Weights of a small transformer language model.
Architecture: rotary positions, no biases in attention or MLP, untied embeddings, normalized queries and keys.
Each number is 500 + 40 x the weight over the matrix's rms, rounded and kept within 0 to 999. Layers, rows and columns count from 0. Numbers have three digits each.

# layer 20 MLP down (transposed), 640x160, rms 0.133, rows 320-363, columns 0-159
428562517480456420496426480557505503481463559545523505482474487500497527519491496587471436426488548544298432439471581534499523534527483513493541473598482460563485469508532483505518572515497410530469498398563486523538508488464476475568510420503528497483592562468519480462523477543481456464469523571444487463539494474500496444493614507608490526510438471558483485482478544480441548518582481489471480514432480559510516507489456503453495544488517545568465443480508572491552485473514593
543488556496556566509530521441503529448501553456512615449504455440487461508510458521439479454474504431566504449433491506534482511475438446565519546520450465548537510521524516453487417456445503489445482481459513451475485562503463464543465517499555469527522509549508546503498461447477532524533527485507506506525521473486501591480430531563546508509481538489552484531488495471538522484538476506506498500445490506502527539435488618493503548518435513478537493527518462514436456490435487
575514495504515404488543427413479493440461518427505439433520449447491426408560497465543540566457511430493490527532543424508484419523525517447529516496542495541373521522508484512494524523516485396553450550476506524446522543543506442491489450531406449527491553512541541503472403478452476525543553474533478459505435494436438490442531457519525546517449448472574524495414555539539576412488440482513428475441532494462524486514521438512583535456453506464480444466476524477531522507543462
511569584529442392510477471541506569485486574416561452496488480452505431461527600541484441538549522552507440488555523511483481437468478437490527485498442474495516448528454495534448487594498508517486447522545458484470511454522542512451488494493512502519389481490462545540536530446467512427459534496523474453506498489435456503478491535511469447511525456512498495450457526474458468458519497554507394517540576429488490524487507553474509479457564565489453478488500519487539488466515522
486475553391479492528502566486463460523459450600480488513470403428491467509537523603553458497478492476448491480509506520515494461584577484522489476491529535496504511381471517518483516548483543471472446554531543521492475503526469542525505473492544549472559501509540625481516559494519526461464457476529550453533521481484503491485566481493418558546466483538518455520497466507633526548469492444432520541536444500520513475462518495519526544530456459538545453446520475454464524493474482
506508542437471479548498538503544447400567496543525473505438517447517532489455428422446496426468545495562504436449477477443624518444486476493490548490486475508508417500549465473484497396528495522539477472448470505473419504467474477444484530518472563501487422541472460497501490556548510506505510483476581433453540521562510486530543549584557419501507560533459468439497561395500465473429540468522456508557498482517522517520522483518497581488456465442419488491551459493503477504465488
457526491494552546420543482525451524515479437474461497465499532518457503480547518469454531548558579507508554514448461431560513479517456506427508394469502502495454481542546510490490564502544531512540512492483535537510508435528506502536495416495434472456573473501507493517467557516460451467498552485485520507539562526493557467539574539531492480513495541483485459514469565550516514577590497557625532513397561521436560528542457398531536461470494409557497534469480423428524483483507544
495459465443514505523444455485504537481444502474549438498529473469527534498527452528511586456551534508429557583514383486507451513521542456456569496567545526582547499504527484492523596441503503508528459446482461490437525527530513495555466522435490470506507513416528443504475504544484613484531519549503501574492454530466530507512470566507518460466489507458485511521489479431467575515482502447596511507476473413557534465455445454555506519470513470512511505501508462493512522485480474
509501500539498414551483564523489504463530506436499459507536489494492487472452464491500534535525506523393487436517513502471574526425509492495550524511500496474503507525505514483482474472489542472483538520488507539497520507496504515470478503482504486452435511518466515539546487468486513466523527475538480450510478512508456489546567577504505487543513508549513489474485508492482444526526447449524480535478476447417434516495578492502528503461508539468544489473497531488518552457532489
457522442506433510501503551479503524476477455504475402527574505578509496494579512458546509521481541490496552500498459474528461419458460498439514524498480516553589504488513476540454502535528492543510555458498560479527489492520498548553494565492502458463462485477515533584498487464518480549539467535519523556486446559530519542584488469436484535505551483522509512524573501473449492468495517423546471492522454426466540458465481420535533537522488537508483552494483498525519428506538497
573566468483447417489501519446594477514488548473531433461457507491510481558549593483477483460510467482485482520472488461518502518528434533575543484503522589496505517504505490474459453543531506549460488484502518492497535504473522480479455472440538560460504458452521556498603482483518525487533542534480509474542528503545513494492490490472520506508462503457507533422478498556509476506488494460498485484475509473523547561478434509481500489572471485564431506469461500470543451572444516
555483519579491520481510463436540417408533486471524461497565499520548527524506518470513531585546473497517534512485478487525493510435506424520571420552491565488559569523490593521553492500510515498447427479578554488491508545561463524463475529472490428451522403494505540506402488498498471599535521514486485568531561560487526509457547591438571526511523518540488451525622479482512457527508459450544368548519533517537480518464440501475566532442490472450488535454550449454506474604454464
530514474522507523486461462550525532526492531450538446488542485482543497534485508586485506477539476503389506523519524442491513548475516547497484509511494478521535555496491537520504540471475543496555413513491460464467537495506431488531498479502483446460496499478504473483531455518484514470500441523468516554537484506523461478464552507511482445501454537510535559437470535452490446516499530460578504554474479436516507487525521507527496453520540433473458577531454420460475449480472486
475529504482515511492500524529533536511545577475485463494553518503482529490460496462433508520552523499478515519512489535445532600531451549514512502520533490464490464497526460537529516597526476445490446454503528442434531473456412523520461491471472510576477541484517431517458454488481464611600536520474520499539533493481526499416422494504538529503544540483514455411564546546506477426566436531410478506468512473543561499434533512488486523525532510464481506539531509493476521553461487
519487525485554478469507481532512567446497513510504573446494535491522520433507452525473447495516416464495458534507458487458565457515523573499456522483445527435482517502517462510442471522540479514513473537561543515472485530436526440504469525435448541489551504545407482509496546535489544527516484443422511466498498568493470497425525547488546477410544569519458600426435441483460434430540474490478468518491526510491535491567488508501572436457474493507481453505479545481511416504504551
487525540445447520544472492484548498487506466510539463505475463468490485506565498471517525465508481513503479442513511492428536447512520518515495585535563508425561502518517465527525479499515516480535475478477466514522407530510506479524531528542463500540559529537465515506442439558574498462554494439556445472486535525570533499523524466512494573538507483503490467560514522511517486518537575518478480511480542468447496466497505490448508461519485510530506473508545494499526573557495557
371514532611514503460500603479481530557459499504475495590543475462595528516492462580432460488396546486528506598484485462491469472466489496459512381525465522537456498494534462542529556568586503521462499559530465438510523546475579465434509462496570528553551472499542580608503480492497419527446496561536554581487532546490415464489530460468431514497502551529466563525475488519429564596496451463454518537468406496461419478522512454492442443489502559441528513550452576466460612456487486
461535529554444470478528409549526464512440488516428488474528442497529496495517487499603481487529522533451480525448539481460479506514439573551472541460493521539530514576491441483535511461509528541502510462505590510418459464457524509483489490561450518538518507506463427521494522518491512492575511466490494506550514523459524475467523419529443496586517526478488507489497519587540461581493515447495493503537522555511474519550494506555501526469510560526546524545505471512493487534474532
508524544504506519543582500506437582516512512473490545491557460534503477408410476555434424487534522474536481504512513479491534536478404531572472494487469543502513417462508588487458510510529533543452561505451605478511507442483493441471539453463404464529500532508447507481514534470545546457471531456453472547571468459527531562500408417497500462487445508464527481493469482606390480509504609609475527497459489435468457487502437501510514622511464529444495418522505526502487602553451571
500547474529452503491451459501523426528538508494438377512497491493498499488469499529515521468553473511367555520469448498532498443441499522533526545530446548514481487486521454525518558528442524467490431478541416467559513499530446547439462560481553512531466523458515522507530521466474526487461442542503472496513496509492534491470474459432501561499504391483393457499537473505536519535486551513514526571512460494573426518468558516495514472523501515509471515533546491532510492535500459
430479452488496446444485463566488455528559521506463465520527438414480500516466505510528493481510449468529545499515510483503544549595540475448466452462569492508505507540444468511518502498438435512520491536486503543489503520444528540498534481465466479495506450476599439533557511564494534537553496559474492526516472497495534495451527473560525543552550519525431445523441528523506445489488472488519467539529453555497542526469490492495529552486527511473485462477479461511528510424500533
448502442534457435457458507536458546478478499415496420487507472469442477536499483474457495474502497453425527555456506474444478486521491476482516471432483473446527473557488528531497461447475505527565507532479464568522457483499575557452489532525557491564463517452551473563504535471475506512521557545504486529478506459546538518497482493460549442445520533455485486521468485510434518508516479481475534514474515428482453521511485582512447491512521456475397488443588560507515499431577474
516497534392471470588533484444521513485490553485522498473524534507505515475475578499563494564512499462463428478481433471549423489490517591494425558552437481476464455444500571463449470505442467444567435542542450500523479524519547511429526478535522573467479490540564476436457594488544525507481383459465490543575458522485553549504521460509436482535490520544468418489554460517455533488570426451435575469509424441430527471473541544533479495512532494509440519454514474536475481441474554
495629488523436445553487505530543471428534520441491409482543487529462469498484529467523555507485472495462434550540481511513515509459557465543510502555480500482469466543453429521406472557503438476569457487558472479524508453545534554525427480406513449445450485515504552534552516501457463493525510479588485415470530584486491521485498508479490512445628483574501438455475499495551521467568510512511440490495493459499463521466411492495486646472467437545509479518511486514477477485474550
515510506436485493477531543507482546525468445475531521491462474528512518565550462464444525542626490469599437524504558429522407549481502542579509508426563492572467580440495548466514441434524487552458470513423404531469541536512511491528543563481453553533521570523486506517531481508523518482479505432516462488552487447443453492501515494544495470468475583450489485492512597465515475530524523496435545521513523536471499480486464488563462501456495484467526487578540460519564496443468516
519506493502414404529484504544476500499441500529521367507464497528471539508472511485599475475494517447351442434501486583510483439452510487490503529476507534554514460514561501510485431544517506465533513545524433483518436515535414466493500542560474467463471445484484486463516421457513513499516505466527503484489492488521501543480526486547543478510506493554518511505491508562518458484576482463538562554532456500437519549521550470563539591519515469515566515442528489394540508441527567
598507548435522544601492481547479518503534532445525518461497460483514470516533424519525534553534432457602489530385391560557604435508560536507497485452491541557605506363490479465566564447493490520449559453490514421392500449556493538548463515543498453533516486573533563461501511451516508447511564514549467499532412484468479474515513536481526552489459486443514445453557505440494549479546534592530365514513536527480585405549465521511513497505531423553491538511554484553486505509468539
437534534516449467570417483504519486488530503405453486471488476551466497493547414497500499519536479530482497509449444546505559484533501516526506460571518515556534520467522411459489490510487468536431572524520568557551546551486543427513545515520495434491458485477546559496472512489467593440526455537553438505530487538472470480513548504555522467535510570499518531412567561437563480492467468450540481481422462453461478521500526486525414464438519476544561495448515499440556486444567511
503497502506483487497522515514487499507469494499488489509500504495504513474497493506512494501503502491481499491492487499504481487483502489503500464502499503512505498486490504497512510494491516484512521485508508501503506519487503495480529475523493505498503498520472486488486514502507492483485490514488513506498502522493495514490487491490479504511508516485494498490499489506495516494494514512504505487492498500525503491511507494512474482486508508474526549490508510513514509508485495
536521474480459511471504484514482482511599512521479436528437530501495507449484533509527529404558429450472482427542536503496506508505529487545547486559493520557454494445474489517476533566494475498529471481505499571484518494512465532480548484499556506491454466438507557485589526444574474452494475438470468530509446548483539449492502534432525510531483558469491452491561434458504441504490449491604517485492535521461537538438485489548465553490463510542443561463516509522399522483525455
499505488562505507554464497367485484472527442458527543501495546476479476477570448505585481527491529588428517516574523547501468482515488564439475427514512567568475449465482466449464536511476480546549442505477478506503538552445456512466475467497552506469531526556545501535499547439573452464542447468497534485493549586543552494516505464501475474475475450446529486561570518548493490519530555545465492540523522502494416491427429481560547463492513567505495490508384467510468451554480512
502494538503550496497436566461534504460509478522481494538510486538467535460500462540476474520505518521524548559498487419469460473594481395493541496455495492509545486508477516525490527477521491534462507551519456485535530481504537558551478517520481507475539529467536498442435519527510449506465484416531528516451442538520511516523469442455448492503528488501540503519473489499510579472463568455459558495498521510499551491567441533491515433442471459489547518520510496509433489470496565
465502570453444466537577507555502502426480533505563533468548474423485473506465506490487545518499521508477497436481441529509453496556570560564535517423518464493485565574489480462553517518559505485473526538480520506506449432445530534458510453500472497512516532521500495515556539543607470521453494474564498551442596503511507506507497502451539513498438574521458402506477491512525560419505483514511476524467511523530483499491437518522497503503357492471509483519523516533513551431471512
415594468410522550550463469569505541494509493438425518450512443516480479566526511501518476442433467491511470519403556540495426586463512459487546493556508528461506472523533535531526505439518453514474417487525530587406514548542516450518540553473519486485532529485497428429492509533469558516539520494519510502520538497522551567554468469548471440505534521437536566508430506508549474499453556440506496541548478488504471536494465496550442478423560566438475509529448480475397453486458537
489441494525558470497440520561513488437508550502548480467564496539491470573544499506445460519466541512489488484472477510419547500504522467552522555514437492494543505471525485536514465464559522531527541442512539479533488560540475535533482540474459440498548505576456468588423510516506473466509534518534516568521456578542542553527494493539598484535458522551493475539541518516487458511504476525426453567496424472472458555542493510493480454492531545512490494457523492479492472580506524
487431477505512493516503474509542475545479480436510545477546539528571489445517480516552492504521485425428489505479420444518548445446437517537449559473493531455509495478430532541498523508519499469537499446475528530493474451552499481491526467598547521497571520575536456571464530475494497515487540545530523529502486468508515523572486492508502544473555505512485505552530487434440463511541492438493524520549433541534493474515512448519512459502518538471476511541476546500442517519457439
534467528475549565523486475544495505476446430477484505546536552461502505470470498454530458476496533548494537496521468445518506461499512483479452497497463534476509569439501524463589584456485517473526482460472484514508551488524455543444528486541464532491565561461483471496504473541532502497480459539487462491542476485422507496575484522516417498476563543423513484484510482478457509475474541519476548515562472588481524489500427458531508429500521471461471514476594506502584446549499419
511499478490378393477475505488470511512464504498549372504515522472539464464526517515470465443538475473383475564498528450460506493514461514517497488440488498465479477487497502512474494535500516519514505507528460467484520518509491529530489462457491475457449512480473542468468534491489512439556452387496510576479520476453454492509490543450453572527502456518467551455508515503515503521537431491498521531505595378523526464532420522521454499517527495520475504540505502505485511514516567
443536461518547563431607546495555491461479484486510485533521544513629453503513446548445431493490535525471554498560507459465456439445548448439548494471522547515479546547470570448519514473506558430535590510462517572450467576530435455453468500479571519434466570580579524469463483459528506519514577501458514479487610517503512443536528461479467530457526575486455435456506445523474471500562521475453496508544478498536511471457451490451423433568535526454498526480490477436518476548603544
482549436557476530599473437652487451444570489533473588483475446565529461519488430542512512437542519450542523475509484479468529420509522478520438434507531507509545499507464454515516494483450454499497481480475487460477501542491441463548443492496467501510529533530461473471519522484510486523444498508522431576555474523531514563510514516526535472485528542579442512520515527487580567546439482531495464461393533502503541560519401419528526499498496547516470495469536527533588477526506457
503461514548456461508514547482476492540576480488473465510481526479504517474490501571513511539536531546517516550476499527519503503488503510558484540483502518545535497574458514507524478450543497507488472507517501447485515506477468457501429443487509510480497509542488467490560506490505526496480500471536483486519517507440490525505452514505502511472495509441467391495491502529526529467534499525490523526507494533479444489467484444501515487457489484501531449486529513502556481444518519
555444494545534474510471424444461522494479491504505491499433492513500429456448497559530480506492491542545454460467467470549467520491548483505524488537550509477476473497565482563520560502507473497559483508553549550475454541419522559471519489594491522529565520491466438504509472472547501519462523546540499458581477557513494477484496481481507469398544445473505397507462538471550466524474555490476486567572493506512501505476532464519532499512507461585507502500541477503582505465494533
504549483445433472550506523501575525459483445524496571529523553432528520476490523479514506500523573531461485453521443494439523457492515511393514489553505460426501459488533507528500503496472530496460528469464548485505497536419485522490506415566477503427507579473441573531510552527481499537467510515473542541574481530505520509494520503500469493517498505468442481497462498537557491532512584457485524481555507554528504523518516523483511549466404555543521564483541527456585537470417459
519403402405543596524539537512506537496538567462393580487560504423493402493539463595559569478529492471491542475511486569491484496477553476463529521542471577542450487480521540435503498439462489448462535545465585477517484553495538564540498480495538580502476539460466467497476503539478454425521538577499523462500427506603446580442567568528539496550556565496592494504531458440495456486559436466534454481504456557497561458483512448532620482459566529443513512467511580476413451586543428
# layer 20 MLP up, 640x160, rms 0.148, rows 321-364, columns 0-159
508510476493501492585508467529551490554555534561568518523523552497470480467481509440527558511561470480517572544437531525483480527513453551486472539451467509518428444439565497534472553497578491434471460470491527524476472483455539469504494539522474508532484445501431527454553459505465573508497473494538517483478528547516475505542513416521535512424544476535530572527496471505515501490446488470481452450491509515514521537526550461472515556543420567447524518487483485483570505529497516
472527457458486499596468510495453474533512582498535524490480521584515478524587471431483460515476440520545520624520466619547440578534465558489517478498428472472514482464565576519512488434510454550454491431482469465513473504453496513503511516461479543436460525495471372560445445490472497418538450511551530623494449560470562539481458576467507469554535515484545561447499507528442504467431570641541567521516560528488599498454543552485510498524525412465500493493522516512440470568484422
549504496481514498536547514529520547487543504497552523419472472467493420536484461481452601482528507490502476519511522490498485498483513553506457467504467477520532509559534489472570483463558493481549465496492509436497504549425520481478492484516521506500503486503462539474467477567487424470520461513549474457545505488512442574481545527556446538523577425556535552489551559528525526454479479560527486420555534525525528552515428467462460464505514478493531502455501486511475545556533542
431409521433503508525508409501431449562503483545475526452517542527543437523492441476567528533498439455469514493523514520498460514570468496608447536458422466488422519420534510523520487445537529497533461376449506474446458461517405541460471538529490513536506481546500500505472496465494560420542455509489500491530517412484506497562559515499497498547467441528510547459492604515526467476515543489424526569553450548533542448570474483483508541424528371490518485529540471556467503501504507
511464495494500519512587561498424451481511454469581514509494484474471462495502511568545486483530531471624532567565511498552491545546541509540521503464474479585537542463433553451569497402567513450454432483552566508571429544517545424497548513517488611544467452463505530484525424572462534467493519498467511534450463473528489480504484509556554429484409489528496552552576486519518492531445515526475514524511552491562496519562446493506465499558461439490514506516492541525463499558591564
438488462454479458504480431523416409493511521489513510512530482521429527543485437529551553506517403522535499565511457482493484573444501534535537469472523497455469417507561507563520422521536516457565513470480517502450494447489433487472423481461473524484419489426471510596486467471415502472450523483496492543566461462494484434488498470419546451473491518459556564504443570528454481511493516621454478461559462529492539558561508478474444523518520423596512510400462480517483451523505362
513478473503544519536551506441517529504520550534532516448522488533483432546489468559561599517593492467530554513472468496448493518502572546472530520524508491443495388499469528450483479511509512484513541482558533509452529484493517533502406519475584552431412499554464499536477471490491489469538552509458487494526505464505534461578458521497520490429447549476581494499481516522526491447453489546510476478470446508528486473538515512459501463475491565500544494519521476415522489539493441
460494500505506501441543443479467507481489498476528479502506456529497471525490484489502527460524522531506486595534470508577452495488469514544467412527499487548492544528556522550574552548459475414493498512536523482493531395511518577499517477533494466557463495485540518475456495532438462427495438496495461470420546523500504509472432514519553476509459493519474522512496484577544465518461528550523528554511508526579456507469488452490513491542469512568520511507460528454505523489507481
466485468490490529452478465511472514515514491479556484511493469434447482508467478518466523579558474431518490582521498466483432548521442498566495416516513451478498445459534477462487519533456478515527458521530479468437537501495416533514418467515474492473494445385508496529463494519463514492529522516537469511499484501507454472492464522529577542428452502481534522460493507517547446462501440516497515532517439490521497537509469572439499511462478459545556528517425517521496449526453453
515464511529559543537490539477524502508525551523543510436493518558438575540487508537496539542548561531536512504549500530495460510518429505486527529505490421560465471492496507520443494492507502454550489515461478530473542559480538549507497546545490468558502501508495458542464534527477564500602497510461506440522449515469519507511445434486488484483484463569520502476553441511477541462475523508485533550493569508486437455489521470516481482519504455480470479465514545508503436478451502
509496473480504532517413481504478500614473554487509512406513476594513543542493496433482527573547437457502523530509516522520549570475510491517427586484413518518423486486576545521485504531539520521529543469535540513584500484450454551490498524475466514534491504462462597456491490479487506549515470534479457549479549459450500593494472557475492452539418465498438586541447502524582523462499490511385459488496421525525513471475441516407442519453406452459488578413403484474486488511451472
552493517497528581499561453448480530423522490571543527510456496488556502475479428456502540507485509527505535460532476536488483493441467484515515503464454549501476488521475522529542495476500489464460415455501476478458529503504532522561533531531549480532503497498541496490519462539499510499490441526530542523470448490441479491497492434461458459455478484455486473558573493476455505522491487558502485500526543568439475465462564546529504486486506498528510535565479501482534509499464442
471453489561511497413470568486447499556489486491534517527539536491490446550562476537510535603487484464571508561540530484488501468521455552453470480446477521478397555461485513497532476516522549498473411531465456508476460555550468489543508538538464549545488519465500503543480481463473490518573507495468505500466486504497459546468499516505470512474500451438516568434489523562527534488512492551524496447522523547451554481524535435532444523519431496494474501416515492466486474537491547
547524525537559514515529458465479443553549539533558563552575500532478486458427461494578499435559513425514519490439542510538497475485480525477510520447478446598552460431497542518509444438507474440502498526499490430553529484480496492471491543618575504450506481519483548547473433423457469475421500554478472497554527491503414462498476471501519472506510455391452533487500483533488483506447446506519529520473468538463475523481511446502534549436499452461560525494417459470608552467494500
478495450502466516514513469489468486528543472516508514435454488486542451478477450514531523530486510424507549530488580484543471506431518459527521451455390452551493520451514488545560483503532508472441511567533513487480489507474484545521436535497512525536419509480499424524512463490512585500496492490541476530558541466495480565560514519522501472494405477427502528533459467517477495444482541500521504537515528509470506489504563496446557548464489529460552531524518463441499462484489449
535434436435541568560526521529573490507537545527480548480516581522424540595472450492531540412531552482591539495463434527412466517539492549472384557496504439543532440476503541470486543449492510473520479490532482494508475617413453479451499572556500520569526494600595555531452455503524478488562451517488535507498507516481501499456454439437519449445500454536533533415558551469513472472347503527467541445528478476441497442548494505473498509558404491510522531490457451475444532522433467
523501479479521514483454500465503503577538513503536532461488545551540574509495487503488484522523463535481555492508501506601469572455522462520489457488505503493510489465525480476460483529544477490516445543503445503523470455516523512456493462515524519469496438453486561485503476514478531465493512500443513486457532448511515593530394485471558509493443495486486550413477466570499504421461395560552465507466546518509520476533448500519508451565536541500480516509480497512500535476551454
541475462492565504521611496461500489506473543519477519429513570531408589500479497490521498517583477460527584564539475553480561526456481463547449464465440477410533485522541492497532433477536501413422452501524578473487521493477503469476533488524447506439537462468533465527405516522441504450472539524398563493568527497479570521552421484488540429487490488545480469469500456503497531530464467578476440490571433512458478521525518514538489580518494518426467469578394469532515601596451595
523516552486531550480504436481573462485514524607490519439486501500430490499510413513440463520545400458493535538479473513496487512487526563443541508537475481429537522512544531567467470486557522474602510461492507504509526507517513486530544506531501488568479435446465491536482456473449516471549511515528503489490511496540501422560465516544490458483535459522552504527572517471510471453415471526469484518566513573499531471520518541520504515543498525537495521525413494523525453481494455
523469490482547509526548436470504485503535502512473518426500490469459494506522532514528537510503497497500552555488452552452432504534530503460439521492491441524502462433478531525503464544456511453543486522442488451441476481479526524479521553508521520532435452489490540484432564528432499525541520506514579432523460502437466580568506461478542421486539469546464533498539484550516509485466494491451522529534520508544468445446469502515516469539485455498485466439439564380490495536456476
529587487526557553470505492533543523477510527495543504509485607438517533526515468494521475456495428509508503509493492523495454567463485459525448507518460518513496477469492524497520498444531535523510475464561543480437525520498565586454451532548515507565485540485348502497453415554476492430484486555503475575403511521542484508471444522485500465513502505554586533539489507516508552476418562514452531528485491480581485520494457503537430456466481463493527497469449551503483498470460523
461440527494470495465524448549453497488597584495539483451503480459507438588479492532508510485536491532589483567594528522468509505535502514531546544442421490467469532484542531423481476542528503448529510499480529528478459544444521507419467570502482599533510447458538486526529422527468482430548498490521506521532477566441404420526465508583471490426510404477576563483468459542554504476444474497451490385562546498564519529504493448575503482508425467487453462534481501509507511487496547
478513469481466539439497558449432422504492503511506488465540485479516489460514448520526450451463456432563532522441568496434483510563458546544509551424472561556533477458472480559563428492511556542412465451490508540556490514491481502497466586554499515566499502503495472550495469487518516478498570503434492491516523450496467431446557504521524455481485419480479526513524492509601472512465582502507433493529485539541496520487587452446434527565452530528412508504438502464528509489493518
510498485410497509439501449437545516491616523517484514426517504475502467501528504526516437460536441477523528496484494491570462522500512528541461512422456499453435536407491488456595517465424552397523453483526539468482590525444526571435488529492501497551495418561543454488424421523503518486505465484521533549526408505484483548526427458521490497415471477552444496522486481495554511516473534522465466485515540530499455508490575541486514486574477472432511476461536549448498506473502515
512505452436506554449548534529559505566498511533507523508510506498500461483498465528541505440515485484499508486490515500460475584474501472490421497462458547553436509553602467506544505519502478484495442417487551508508579523486500518546517475480562492591516500476467454493526469595473539474511461561451436505488524502496526476453433496514509523520478498480478492485533484503556480468481527558475450480543533613586504519526460538432558426507400517501479549543484526494496431489421461
574486492525495506559511439535426524468431504595502518506458563607432411457568461475465509560502530481536519512532524542488555524488403511559498524481438562519491409515504556409532405494524542545401497499511435413511517553424477505450509489490587524545472514508471407552460467462475522514466437523499606492501487509497471464522507484508513488553507392481457547568530643545462438406519504528415490512564596545545483477488518539428497556466514433507567502402485511461595477483428511
494461482487498513541430465466460451464496510566489530462511501541479512505536521425509449476489487450495566502453506564445489513534560505504496472473399489428490494407576517474489493490507569588425532470563451515569495463482534518476491572506501565508375524469362477523515500488456470417539494552455513571454546504466429509599485514475539465561444422467511517456576567508536442517490515499414589460542443521448515533525567615470546546491520487533532558451485517464495414498551477
487504478505522537499521490512499497521500517524517533487515507506483482514506471483523521506520485506525521528505495529511484518516491503491481502502484504506474495493513508490510484481514490513504481483503481494489520504487506506497498510527518498497495480490493485523496477504490496485507505520495492508505498463487500502513480485486516487500472483504498529519529503520507495486485490504485501493534500541497510518510505505484504479499495499528517502513479470489510492516501494
495474491518497509498541443473498508539514489494470510468525546494495531557530514494517572578534416467541483481449523554549471517489488474572432443479489474552482483497510449497589446522556496491437473493483514508521482535444520556486550595536471471526472430516523519523535477454498500468486469472497533514515482486474515506560404434482545572537418492479435507498531474490529524492452574539516469454481523498458490547530510524525475527584509492455537562496473553453491594544472455
544478517491499535484546547545529478535538572603549547401461504511489468576450476550469479527487484430548491517410491522550542547404428466581516460450477441497577488455446498484541466477520565487471494406546452467491455487564542460528459531563478490502503465531520480438495521520517446457509441492448519484477523499514483525463547514457541532528450452507528517483537533469494486499517480491546483541527528559497497498521634549492527550474456433561410445510407555412493474487541472
556470527480467467556478438523484442505436545477562502511497465500441429516527491552527518458541480502497466532497485447473502477487509554533492501468485461540476527478569586515506459478521472500530465528523418446462466488494469493503457469485514508516493473440437525473521470490436513476539500471501497483426539475547495466507532479462467509408515492496510541480497542500487550526441525591481505501526444488525529537526522546458483486570503409486521423501442469523544499528475453
442481518492514564523512517587475412486494492607466550504527530487550516537477420467512537534499480437514528488480557468511463579559493578568512487540445446471467485487466492528529526440524530553507533453523508562529528438421540485480514502535521434494466478412510494502436452530511495407557526495520571501514583507521465437566533515479530497475460497572431546474538496526527501550500507473532497420480528552490577477502471516501460487515507445459444513515439508477518573529529500
439447480514567512477522507629473553535519516522583532485532450483452444532519440543536514496532436518547463521487438567571477557561435565496480451500515471520445530484490455506574471471479610497520453467522453513476517527498494490474541516472549510511539488441510420540446445528476450504469463522514447576502439424524544510486512522469545433461416446513534581455496566537468439543434501490408486507523519536544507613544538552528575523539492513516452574469504392462570573504458507
460503509577558502511520490500526474496461501497487479473470548506533547497547524498533588484525522519518528493468481501526466484511443509541513494564494447491390499510513556523550434495508562549523567491505410570469548501548462473448385524544561509486455475472437476514494497474478513463507544486492511568516549425482508521458494437450484522467523512505581500486489520494489487440439513461464493507545529514452468515525545543420470454539455504481498460489469479495519461544432498
504556480463481519422506527513487488525560573470484534504495515416490491483514469492509537525479508513501539528512459521513523498529446529500525553527445614521512520531551481515523493473444467558534457496573528488528501481516561505541487487540515472512468520464508519503473525524473519496543461515525546578445550446536465518526476514496533421534490519539519502465520535505438489487442521504530490467538519527521441539496502589424505440499458475508471509516471423472502479437468493
413483507472499495497520560484456497527492470536547507509482499519496455474567466489449523487544495528557524541497503611509470504542475571522479486530530457447506482503552476518461518501504556498555535433450533461495491530558430550489457527573476465433494493524487476512474447527486423521458512479494452481508537521461540499507506505486536509499427505524578566480505542506593532538466582550442490529504463498475503510515528528477515503574490536492464554432460497483526454539472526
504541511518481494467515524506500573513494522557505505535502485505492462508497461463549507551474497456514477488482530529479494483473458505483518482483462505470536447479480519476522444542525435500509552505533554515509512448475545553502495542473484444490447477464524513542501480463521464536491517466563546460570448465495498508480435496438570477522467471526477521477494492498537438499430527520458431552494461520448467504470514558454546516574448503521506533478487517495528491504517419
457568504520534556542499420507541443525515509568457586506532594574459462573501480517474552502556467483540531486512514526475551582491525517473459522453445493545508405539555538401508507533507480469465476449513556474457456500450504479482531496458507584477493528489522501514438480586470506483488518557439494500483558512536535539578463461527448562454449495467424533452499522586498489394498505529553399464493511532571508535601545428465480448545492419527463480487499482471540560436533498
520503425519475509523542520480468519545643550523596499506502559522528535489539497499513510537559542508517498585409551560575484573475443509575458405491453485539470535501562418534502503398484496473458475508441442456516634529517481490520422514532571499495439527507459474496564536495535491465426493518469522545524529465388479501571418439505527473467500458542539551497500474550495475467513491467482521471514500556461558491532491455499510489481498518466542520464461452510540465466534452
495523484491495491492514507519556490469477540511488488462500498569536480438592482446487479511482459492530498455529520508467539510481536450462485474510502462443442520510510448430512513511513504459529488465532503529518530495496446487529537482522519491499476511446484497476444502512484484448508491486505487498520533485572507464512493480509504462506517487582504604475504505440498499498526537509486440426496531483507508495491564518487481532519499501500461433520473516472483507513478518
419483477472504520575570510497529491540545556541523497463499522466511509539525509510516543539477519489547507517420555472583448513578495588484516491476474463495525522537499467481476506467514474484499476517479533537444511447533443520519481561513516506575503452513444446436491521546509521477617528454477518492443526454514485570577422475490525480524506463545525561487552484527485521543454527507458422535522495542501506548524472539492478463457460500494517462459487476549495479490488498
527519490529529488565522506523505483532505478512449522497464440544461571499556501441521533502523507459509521543507487469556477483555448525538434494463502464531489536471508549505479505520507513529551531498502453463499462490493445515520502486505607463505428445479541571508482468508486538493477475510509488499476568492439497509535546559494536529479533487464491582432523585546556459427446525507529539515475512514443514515502472424534520469569468436503502521508468472403470521515484532
497529497485501537556567474458427419529539497500540520589510447474369563505532515543565510571496496480545511536462539500617410526504468565605415513507475540583493542542446442584584405455505526541534527437535410466428494540439521524519451517498531598531473427512492473562544511481482493460547432530473455455457455540429500447506544474496494503389433539445529550401578495491555449520443430529468494545498541500458574588466571500495509513485461457475555603497402508482504496541477548
429512529465537514565503490498547519532532545519497548507506551537482520570517518506503574471476461503500490523456448557556513472459483530479467532475496461458484380502509549463517485511552517528545528481492543368471505434452552492446488534547456483473492490521513479548459515449463440469495513533532514495467465454442491480504511491421601522537497498534526478551501585583474449423497471538455586457541481520495476474581512558484499463584507508494559521495508532490487493423456460